Part of a small language model's weights.
Training: a variant of SOAP for these matrices, 184M tokens, 5613 steps.
Each number is 500 + 40 x the weight over its row's rms, rounded and kept within 0 to 999. Layers, rows and columns count from 0. Numbers have three digits each. The size before them is the row's rms in percent of the matrix's.

# layer 2 MLP down, 128x512, rms 0.242, rows 51-127, columns 128-255
096:499502440540495466452469503510426474509509481421457490436497503518502507477419474502518489567497428473502498534470499507513519524521442532441495460524503511418503558463569584486465504377560447462523509462440451531564426516512501451461507510492531490469544434571479496482574494555544514480421560470502481505447425487516523472596472486531424564370531541496502453511547451535493498533478
102:406514434459489449607480485489501506472500500496486583422523506484457529470489539514490434433493479448507508508584396512456474480557498480488505453515581490454479457519519492499566446553458506422495486492498461460489492510505531485497483538423506462470499439483509635470503543513446508540502513499550445533471473543433516483468497443431533497484509479494514489570487541509437488501459
097:430543526424531515463527439482517554505494468480530485505517529522427487479514425489517467503564503576502482467449500548535492506430447501555502509522463499443478474481534576466433494500455498499458482548508530491440462528499523488434512487487482535507503470500539496486519499495577444450529536483447557544448463579419532488484478567495484506504502502504464504489465497598492477543461
099:524552490483453468519485516531426547468481501501514473479481525516603522469535480486503595529460508488474539450498516537465544506509547470496463541467471504492397539534495534429528578481568521514504548504543532530519449512414470540542481490513497493514549451532483500493468566576447522515473498465490529529461514498525515450546503523467478530538405547437539543556539586448527490517507
101:562464540470445558535494546476479498438520468428495504515513428453509454467503482442549571518430472547490479484487478517488518531497554539482455477470387525506544546504502557479499516486479494508502495470450508470429416457515510593574480494583463481530519480556476504454554447527516474517520499433501454543469468500463564567508513574493548427466527479532531500532508502542484617503476
104:423542486418490422469555519515509493490424501433486479524560499524524539473496503448489441568501504538476419549497500459523627487511444541511528554470524516513515498520475511483482434528529389451577613418506512515506491462510491456539550484551502495549544492521532492498494543429589568504487437526571530539478490540532499456535502545522566477464500590468523555490511565435541485541537
108:516469533493487493455474490419541490491540419506545521454464423420473471469427435480494479506510431466524477491521605509510496543413459519529464530477443402427497523487463499575491480508436519479483413470502452502493548517521538507483493503508520553515568440519468510484524479475485444547478501454483546462484478512557435455493454434455516458535494466539519414522427516522503464456493
093:444506585503420499566545511479442461513473517559478467491469479474573516472480492510536596537533571499487446482471570485478522544526485565494578516559497517495479486405566514530530446470504507420469557504455510507475518455531472526560438513545540567492486544462591448489499514464448486464480569493462398440480448538499523500560523510587450548464480570477502508514569449493510484462591
095:479517496517573533475491480498473463459476446488524475521551493444509555519586439496473504518472483446520443501458535512497476525449559463509470514499569456493441525488417515450460486491451501537493485462495535503472477414501523498526496488475513503373533513535486555540488564447499466589505481496540537444454465491458479484454431457467474518414537386480424499399426444525548495460513
094:554489455481558545412496498514528509500506460497460504461516489483548495487468504480477526474551509488453421514538417538561434517503446500464499380497528487478536487445555559542484521478472426491528477469556469580486528501503596518474461461480424526510462508461444487491486525436509605523492433470501557555490435485528482501590524486516538513469478462525447491520531444479486535560481
105:491512474551423495480551525453489499555405535518515471543503486475518512508484489485430430499493473496504412437417513465512576495570466557478523514504501521559490535560490534511493452566507579525510543449567473500457494495549500503514494462537483586542479514552504558496527534506574538482532541508463504476540481431536551468498515483540434585464497466504556548518515515549479507457472
106:539487468488501463494517490524470462600506525546478459423415488514468519472505603530535462411438566562461503453450532442467550496507468480475550444564500471502533460427510514556521487504459587492520527528478541500445465470530425536568551481449500502510388451525514491527420508438550441451490555490562515576578413503503532507400510458465505567487492619479528524551514454472540564479447
105:470468460517517432446499465498536446513527509441516445531496518488576482497489516530555536500461536501489547509528499508517497411478558538468518499464510480512484484556442489483541472539492532483454531539477530512464504527602517484489472524535496401478499572451502472478474532541489479539485500492491472543484531442544527436565528552519484499494483596501480508534595541459557421503516
111:522472523500469492522467460450504445452492567516496513509460493451526557545528515513579547569514424468470530486507514508580465518541457476517486481529445538512499487522455475418511519520484435541522480532506539465536497500506445462441526439519444603516496507481498505467469543494488415549461465469447488515525499536466522446549502473510519484448554470541531447467458534519466531526525
099:481458552532467471494462568558499499507484427540539490484355442472479465534560551470495568508441473577423457481546485535511453533501507530524507466494510527483500506472531570544456435494513472475464506516551461489526466505465536534536508456549584497537525481495483444527563460511516530499492437463470484534517485506468548468465501483526445499496459564509571502454467484520495498503516
093:553536499527483553507539484491571477466568524523503458467526504468473526444535535463523596543486508560461473474517540533519496504500351451485485527545491510505459507595485502503511530456390509554599440547533507496483487483497465567517533470533540545499424520511481536479510600459519462495541500495507394560440432510481482476504502449470477420496457524461449470542519521555529520480429
103:495527515515484478528581540503489558496507476576503508546490437560522522500456533545560417527464487499515561528534510560484466545491494552488494504549443547459547529503524464488559536567565463477578500514494436520490426486493517538492476539543511501391512500478480476529512518499523560543529489525496510505467458496559491458502511447539495487451507465461520477550527526534467522488443
095:457609558509482414543455495513510515535489450534513471509510525466538488522594503487459470530501488535518514474510436505525540482487508507543493449510441506466541573472485464515492472533523488468589476431442463513601455481486537529522421525468498441433579562469409498509468472567519512459392531550474482524485564427483559514551557520521447458504420521483506476537489433518467499556500
103:481499518476468507510505497472497461502511448495498444454478417507472482442441520482415421463521542469500570468472576550449524422512454529506577494504537495462466586487506500517504553500468492441456456530507506484509441508578472530422495468520487559451507479612554551624456456508498469579517470512435495437468492518493498467424480448515438469429522522428455479458563498487586531538521
097:536567486541548530502464487407479458494500459496438548429462468618478579443471482529481470441501470530477543507451543468444509526520475577466522511480490520542546504440507553530474506460466497530555563449524557508443540581432494539461551402475512517526450497474526459536428525481489485560510463509563541510497531450532508513503513566462551522465503514501453465449550539536548524554565
102:535440562558535498481487471545537495477501445458554521496521453497574504438488531403507461546502399532495500501483465474493502533537452475552484501491484491484517470525499525468540512540560565506455490465481500549550503589470487452445478507577500510532515465522463546509524531514489494522481501468539535552536515527501488527530462438504546549515508539560494569492530547566465487404473
095:495491467514495572504573444574553510491427555505523472418382569460481430507538554498482461480513444519481548433540504509473532516523450511510495436489519538442481533506541509505503507461504502438503505506458490530484472524448501530482497516532498515517586490512535579545469457378502432562532532496546482583509473493554460501525494549478510534463561457501409602537547512593575571504490
104:449556484484470548533545466582512468590462517422546501555511465509449536472480487454462496532472544515512545512514469457525476481571458531472432535498543498516557515565510432597506479522480546513525474508524575555479429483546511509550575465508531505511505497505517504507503565558584494498567542564519465502492501550501506477551472529532474519495505534541502523543589551515596500484520
101:473579531459535513493512520490459562460501506525519495501451474528486549546439415518454521516528490492452477526543499514445481486547488440534529533482530527520533521440394479429527534470549497531520513631457408523501453520513592506548487495555490454475549456623535517509448519367516498441510498487546467468516513552546449462502525489454468453530512498475521467544543478497499493559498
100:504517509429480436553534574454403523426565519492509416479463480520442544553463467568481486455488479454480547522578499515496510454529480499533423518525541485445569500522520518512537545521496581542570452432496516518493464562552465517507485510483445492406483520498497470511510555478496532468393514517510477494489475519512531492538509446464502498648460490520447501569469531494483513513474
099:469454467410491353529520500535456567456443461516473449495502554423518505478532485592477481589521463508472517469515452495554549445519554516510584498525473478537505476581458517535463510492500458508508552460526532445444445483493466575512488416478507462544542507459489464505429516462479587494447487517458512501480482524485492489450476502453504531506446473513486471469552531524484418541484
106:521467520443538492478466422490504497474432485554453496521436476491444484472495441462471512411469442484558486507483454430488585470504477527533432568536565497525494459411482515499475487511452537508481470493537519552474579549484544481454558520525465568510490539558497565498452478502491518474505521562547507486534522535510530490410529496477493521440557442448511517431443486471477495488506
106:509515535559533487416510552573546505466547497510440501495498491540509460579468498453487441520521451522521548470465562582521482467506549530480425417506503523509427434513473526526454468533502499396567513458511478530420500526475502532459497479475503540461494544464464493462545471584517520493503478524506515523509495562479442557530470489576548528445618504452461494555531515557489482526543
103:482490518440492492494559513521591513474476541536493509516511508539514563478499462509473496546571486489494488528470523550460500518512505552549497465512521548466435584510549438492587522539487519418393493481565465489450523461434537552443445514496544403534546444500466497475481499468523529481552443550472547511549433506571508491542495391449468596508521553517512503453511520531490461450508
098:524508452509534474597527517488475479523492557500485545545534460452498503580513487484537505490550506570559518539472449586464455513546467488512512508436445472553489534497503467499502504470476488496519533487453500537550496479535443430551522542511564520497483477502466442495485456515525534563527497570501480540571471555507532540528434586478480463559464506493545576503431515440487560534470
096:536558502495488504472472475486499483537475479515607509536446536490462453473494553514443475511457429524485544527465561488500453545468491543475481540476510513570464539445510548466541517496474557427527524523487501538599529543475466480484514529527508471512489460514480494468608530470472501490455619531486499476522534634525476483517431464482431504504501463534505511512487485481491515490414
087:545517487487415497481488462506473475487497539484557521545554486463589504426439468495536493502489482538394493525543544519400518438545499547462520472477529569532514538528508519439515559452450485550555526518529503497504517510455477504476414425479486473451479454423486431533561475529468459478463492472448481528512543520455549521551558490468558542508502530515475487441511487512549467540486
089:527496501551453468586450548545512461542515510523561530498516497527541521482484529526492528495507448507495468410517432445529492509516599527458593466507488501503434496551532510506447460524529550465514529454495526485523512467479526440449425512545522548511555503474512448515521500553442497511505484508467473509550472507511509476444504560537467566448497534565510567491437567515496493426513
107:400480551484427518472416499486512493441451491470516494482505457529499452381513448523514443476495415511528492493519536468504548499469470491466533499490571478453474472576491547515484506541510471511469594479420480528456443412510491501588462544405497468494570474457479533482453515470521494429486509482478478468446422496562453415493445520470429546426504539481513501526433542480550482465485
100:471478430504544575479570477524525468533486523447492550444526553494499477518453540518540485509419497567448499511433444524456482546507457549505490523548507550511516537508589524488479465543526501509490495543463530477534496480457519527506487572472536512515508476497480545483460548490479544532502558520535464439516468448586490541482515446540503543489488472497574459522491545493472557496556
098:530578466494509481485548526513517517455550529504509531571437456495519478548441498495530540512463578494492512443449592534455546571475562451438523455547590546528507467513514507531495409464469484415522420492510495552547526490506570597486484510506463551495486503553477493509490435523494478511473427572503496503530511493479474511489556489484530454527516537511515511568528490526584547518513
104:425412519466454474497526469451477520497489418534471487501584439444495555490557503571485475540544560565501528487463546533492494450487505521489502571579444439514463496448501461495532514504460542507452493484515499490564495474393496545485432521515576457482500426592521508468459497495475498459482426553546529509577527516525526454481480479447514551538416483450479527479529529500476513476560
099:453541464429504492520540532494516427538545541515551482469443480496590498496571494488525462483473496498590486509483418519472460430533541457464551506505498570554461468551593551419567537511545497501515518511513496530475442510489527542529538506528465530529391563506511473526512605464512560526467436554542450481479507452444532508536532537563514535457424517529497419509528549475537549574517
100:529509466477499451516509467506489540450487535472416513531526519481442500521482530499529486569519489446528539485525524579471447495485512462562464447543465521475552507504513492524558532434536424511504526520503495456464498554570520495448531493524550522485547495538442537479501479514534447409420532527498494522483491506522448582472414568518535484473494507470445559389549555538496494447547
100:481501562502506531495520530523505537552551564497481583453493471511417464449536483557481478508550499561512523459443488535517490487567593458510541491491483516526535505477494518509501537507417578449453514420500550517508514595475546518517486478420496505494494547494569474573482500488486551528477539520442528486566479467508505520512473459532490518552481494528535524547474453511511486467480
102:559522589545521499537498405441512501545479481519514480525506451521490518515574459533463602418522536455466493549453523541473532486498484555527517508621472502500532427473437498515517467541555510471529553508535589537523535494568505430442496470540549566496552450523556559469424584548537468521507577503496488420548553528478489527480500586501531548554471500451469553557541490501461469440491
099:486474432446494446441574571470504567496459448502459532512519499555467454570444537415532512518513506427515435476530461518430510516539532501490559474434543450502484451495491546444426485486555481436405481500445473457493467461437521509527466498473494480541487474528516590449500514507435550534528506558478499476525491489500533532470506535489496465444483494510482489448544501537489481538438
110:451477509487543571501477506468467390468545543497520528457525458415483468495525428506487515557515523493593514473560476537574459525488486475406418452530490508544451463500387475526522486448508447517449431494497479419466491543451473454503500479474443539524494485491545543476471528500500456472409578508489521417446525504469448450491441537495465419537544378513492501504524482525472488481520
096:550444517567425509490542472490527461563499462498502534443526522484431429481546529558537453472474593515562499607575501458546560536495479460496444561491578505525559471455484506464490493484456425441478524481453528550456446549466507467485488477462487489471494528541526552446459496515554494522450441520516563468525490488567451493505566523497538506495443452508543516501463567480500509498482
102:515431498527525469470459492523554485538531476517492476549457483509486478521560533470526421510479509470515534553475502526535520462494543490379484477461479535509427558490362568496543545484423434458504450450436440606553510511437457520502497504465495444466557462467573454490508507504521439499555529519454510421527500486469497524447485509487441481451531514583486475517514567517475526569493
099:506517526529476546512452460523456539511539430445544478490466453486513560518452510463461508384494489497435515494504481531459487517499488492542471501496497551485455578473482530450466534503528523444520500518533457487526531499566510566457528489487529481428512473481461510540482425524497530459498477442494500573478523599511581481500535454491562469601478541498507498522557483508459517485522
095:571550503445553511529501487520474535452438395528517513465509531491475567641459506472532533446427515488493465465524445531492455536564460432500461511442501509534501547487562424525532521531501507488548568481465545514471480579498481465469551570529442488457452471512471423568535515504556493495516521451428496496455519519456464466609568469518466449464510496502517484523448432533470442591507
107:502509512502456484550460509446463538434518477540477446573513486445460535468566456477508488534456476501494537443549393521471531480488474486560545493521528513484470561490501574443534522374480478528535485510488540485494571470519504504535500558517475536510495532496457453499476554513442455487507457490470488507536489495518516521547481422488560484537475528512467475517528487454514533336456
106:513545459530571541498540504454560519481537505467459533479521472482464478491533473473487478475516455509572593548471431440519534433515544472463449542547444492508521564425517555503515617507487501485500456480458489567507556505466524547476437510496491548484479524539523499484522510483424501447395551504503548499575518504535435493591470465534498461509486418514486508457531535470470536511513
097:499455554504551547421510550501543480509501418546499506501563456479501456497473481496551588474520478485477490525495598465476516578496544529488506535510384503477456490543482498478546511501523539487487514520518492535496451543467566583470466523585459484552537522562537536437552466513468520482457465471527513528511473561503508452447565421558491530468434462503555521567484506520540449469420
094:507508405486530532598517506491477455565515536526480484494538454479487533548498468460513477464514496521514488557457490415565502516487523476449473549438410517528522513521641435514506501499544605537472576504513570503505499540470534478470473480497516527477503522597543483523514566442488536482440517522508534521593491426564508518495454573445483385441571437567535505482519459490476494504469
097:458534486528508475446451523497505537497457541527507485502491492513462500540469465481485446469506546497542558489537429406521552510491505468550470529562467500525538496489492508538463464468552500541462461439475476562488504507516514466493507512532454527489561491467531563510519531546562527511451453533513503436468489476539426466543466473512458523511519466498485535482359480520546491483496
102:529501467496531550495517512514524431525535530489443465445463503520555456420518548485476512439533565522485521471516534536495510480510545503537531426470477498488562541485475521511530521482453458482523488549511476498456506443384508430528444498489487419594561568472544462471522449473475486459493521446515479513495543512472526552558542539574508557463474487486490565521446473537513469546461
104:495562464489476534409516517586601460488494530516518589474506471521497525519527527516483503499521454465497501512530493486525516532482490498501444447524457513463571491577477435485616495519530503461526530405486571485457488507517512464476454482471500516519579497550524517551528529459500563438490458472447555503421420515449512562549563487563514465521514436486497468466515522485495499521502
102:500391524519485523473517434447489562511514525511431515578514477417585481463504516497547462535425491458491502507448608473511540566475487558415450536512571472495500528449508429522515494531514506531438577451556539434580527554486557478517473545517509527466535510478600485515527516485490457458531480518511462443433489546500520530478500465519436456506473475550461519540462414511541512490540
102:493529405484466461493524447561521498483511602568476469517578530472510492439513539537481456575526474543554527496528500518551539542505496459533543421523582475473456538538455592513520504459487475560525442529548552545435543488511449495543585511548472463448548506484537477472505548589515506566468474566545481532484581453505439528532486500509474459516491464449535513464493438505560460470488
100:544445549494446523479511508461510481479509474499499510473489488533525524521511379406514553526487487490513496461479498505544470500526462545537501564447541514503533500534446446545480453522513482460487525526607468510482469541466429484567628526551479472574452527477453505462448509525487489458498502490453517502477523522501506570527450484521525450454448463510493560466477479490506487515470
096:492526498550492571527493481548535490531511490530505532468551514514470497510504574536496511543565504550485523468527482540437503506541544417502465509529463510496477439566452470581520499498533522493547526517517555451485501492442545571555498461502574523570534510537501482506467526519579606511444546496565532555545524531510453509510513472529522594531490512524539516494479413510495450468511
101:503430425466474453571447480498476444409522530446533493422564434462502528469479472537519485600463585441548514477393510529504414534498542504434456507456472468458516519507513473515495434466525534534525506589538502549470476530532502420516529434545483592519499530520503511543564533519461561512497512475502475421429475470527490479497480551535451496492567497517516456434555499532508518478522
099:508453469557540494444496470541494525508481539472513508434484493463483486507531529466486526508469450481466514543424389504488523480501496453567528512564458486519488527563518513511530472469557481525487473571479497473467434508552517546501480497494520500545488540450511517505561513576485515464484440439494450416535483429513500475504484497484488492586560525557487534549450499581522464479483
098:479470446512498556459477495516521499502501484522492536459474541530516521506507553552499480528490537469530479522499501395393518501458496513483491491554494551488532514435523483493522510500459561486565507503505513536500579481510484551580458608518480511487547531527491470516593504470439571462418490575541543529448530560503485515494521469545510498530478501505543503430449539521470540521531
108:467501509537522494565514413422490492480440533506500522474495542448502490481459497552524489509524453475438569451518424443508489522491453491500619462546594566496472518487525548458395594519563546513485411511484520466547553545465465493434500496489468495517529480538469468490481495471426410497508567565492498509521484516492482465520456469470437518450477529573505563410514475473466440524498
098:504431461513471550458432486531472465551461504468432453564493566497502539481473470501537493526430491492472502553477427406506527540505503511524567521572553489550589515466507524526521568541524411437553465502549581479469491434474584405537542478479580563574432456495555512552504449530509494503581554434488546534542438453566466484534484436574512507535550523502463481495454601525549494482451
100:467504546545533497453463473579460487524450462443451483451540497508503502511524576433476525462514439509497450559478556486473570489484459518517465458468533479452523522527561456473527499445528478488483500467441510510543513430446499518526465499502518522478519474548457493497500480539538543504515468494489469593552476501529568552507415557489512477497498536514605445595463463517425503497521
098:495535505503534430544555526479497508523524499437497503516479526491476460444497486438520521480549534473493543482492590443487474493460424473485509518485464523495509497524492517439426514512499431490549549476463479525446550483552494574457505413517554494479518461509440445524555533495492499496456484536497542524517465540490491493472452561542484480536577457482481479498578473470544559538485
105:520508518541534458531475495524526441518432516435523508542545523518572526525496496433470462495554455501486434548513524457511539524509477475483532491442571488491399490552463537488449513472542535532465446500523569408538473513452428498501485490495485504515529486515525569513475505505516457487511544491495509540484425509465450429521525510451442468579520511480487551563558431489512442492507
096:475496510476475487537526518584507530483474457468450486451504526422547480530454505539508444476488526473520482541414495551472514401512591497516445548511512512381458532451506462495595440522496496514567493459486492486496511545535450484473574537538524468521500484526530474543519523544443500487499533580519361502504532493534494564528517523513502550488461477560512456507515492568532514535594
099:492462434466496525510524508453569479516527505538551583498477551457479501515518497573496482467472497501469506456457481454592554438522511506485458464511406555515489496567537472492424457512530589512494463500565446466495519528513444520531502522534489423509445490536486483522462432599476516472591456564503517513530483567559491450573438532447557540519536457469496486570501492525508531485568
097:432524549498470605512491463552506514460531510457544501559524472585464458507442490535496540580448583450526493495493531540545458526505595466532500458486484490538497472490455477546530530509458479448519510478481491527496477536538516412515570494542516480502515465490469492501571542583599534473493498509554499482492483425513488510440484438535465537459419482562509489528486510558527488496491
094:528504561512515486582532526566392538479508514481539534537492481490536527489541534456507478497592532602540566573486495476506478579512517533511417551521533484539494445476444462503520469509460493497524536456446446570470536545412432508610531485507485503470429507464503479503532530560507504467506468438532555503521503445500515472380491535534504568533516509514454503494451496553449541502528
103:480507542500408463490514509540522523506508574466495478527521516513453486442522500503497556498492464519562582490516524549465410503494538499501481493521533516476498452437516460487524517527458501464516521565556414488455486495481517544456510510473521482492545489539462482450457519428453536487533454534447470482461575536485510502493512586474585527498467537449469466497536476449439441550505
103:472486454513499502508467535519447459485502500518559485474488476473557458515504577502562504548472456477481507459486488470548484518450514470445506468444507443391454499438499519506534499509454492543516505491468535515489595498471501466453425492482487482473573511512482443481495488504447385519579473458475570498468484510449543587541485523562486518436456460465489456469449471459465537477513
102:516517469519502513479562499506510515545613497464456565594530520461557521511499501482476497448579479576492495525541547509445575499498472492545473557460448543561517472480476507402576455562491565530486516466537500501494432558503512530505521557449575497476467453459524480489439533532482598538586527525555509510548452524476565503482493442556474463535486485529467533492545544505487535465572
104:444517461445540406552509540590501582432413521485510470531520521505434460580474452526491583483500523517478441520555518497531490534498506451510561546456451528527486483526536485521551509533547466556554450449515461445524457593522530525511517470468419514448528541468502505585452541421450479527490515435515484484500493504466521477541508524525495482564470509527504505467527506540451579532461
098:417436513463481477494539485415524467470444543570474539504474540522481516517375542501572399426511507506513525490545487497511573513455512548405516467432433485492505531473473495453543535474487501548515514510498512448472526529579526423496412489490500507510491539561536532394485496503430546507451485579592516495537481448545502506456512466521481538464476586510503504492483569456449452479483
100:549501489533469554488442449485520449459494534421531503444482473383557498512432463546483503481374515456487587515500578533549470529491458510459537542468436463520522508556509486514506516498504507567537504376537512458458492486537526485520509548492503522492468495481505465514483498483474538512496478534530497538507534513515536469498439475453514477467548515445468455427483444420559495459521
099:476547488531487550545462490499480524539524497602520524540513514438454432473449460541541449456584466497507518539514395530495464495488430494528484510532465546516526539460489520463536512515520555467555523469447553456539500476448468498478548469498485546480476471431525502488476482444475480497511566496511562454566499527539568497530456460550448531484528494557533530485487553530527564561542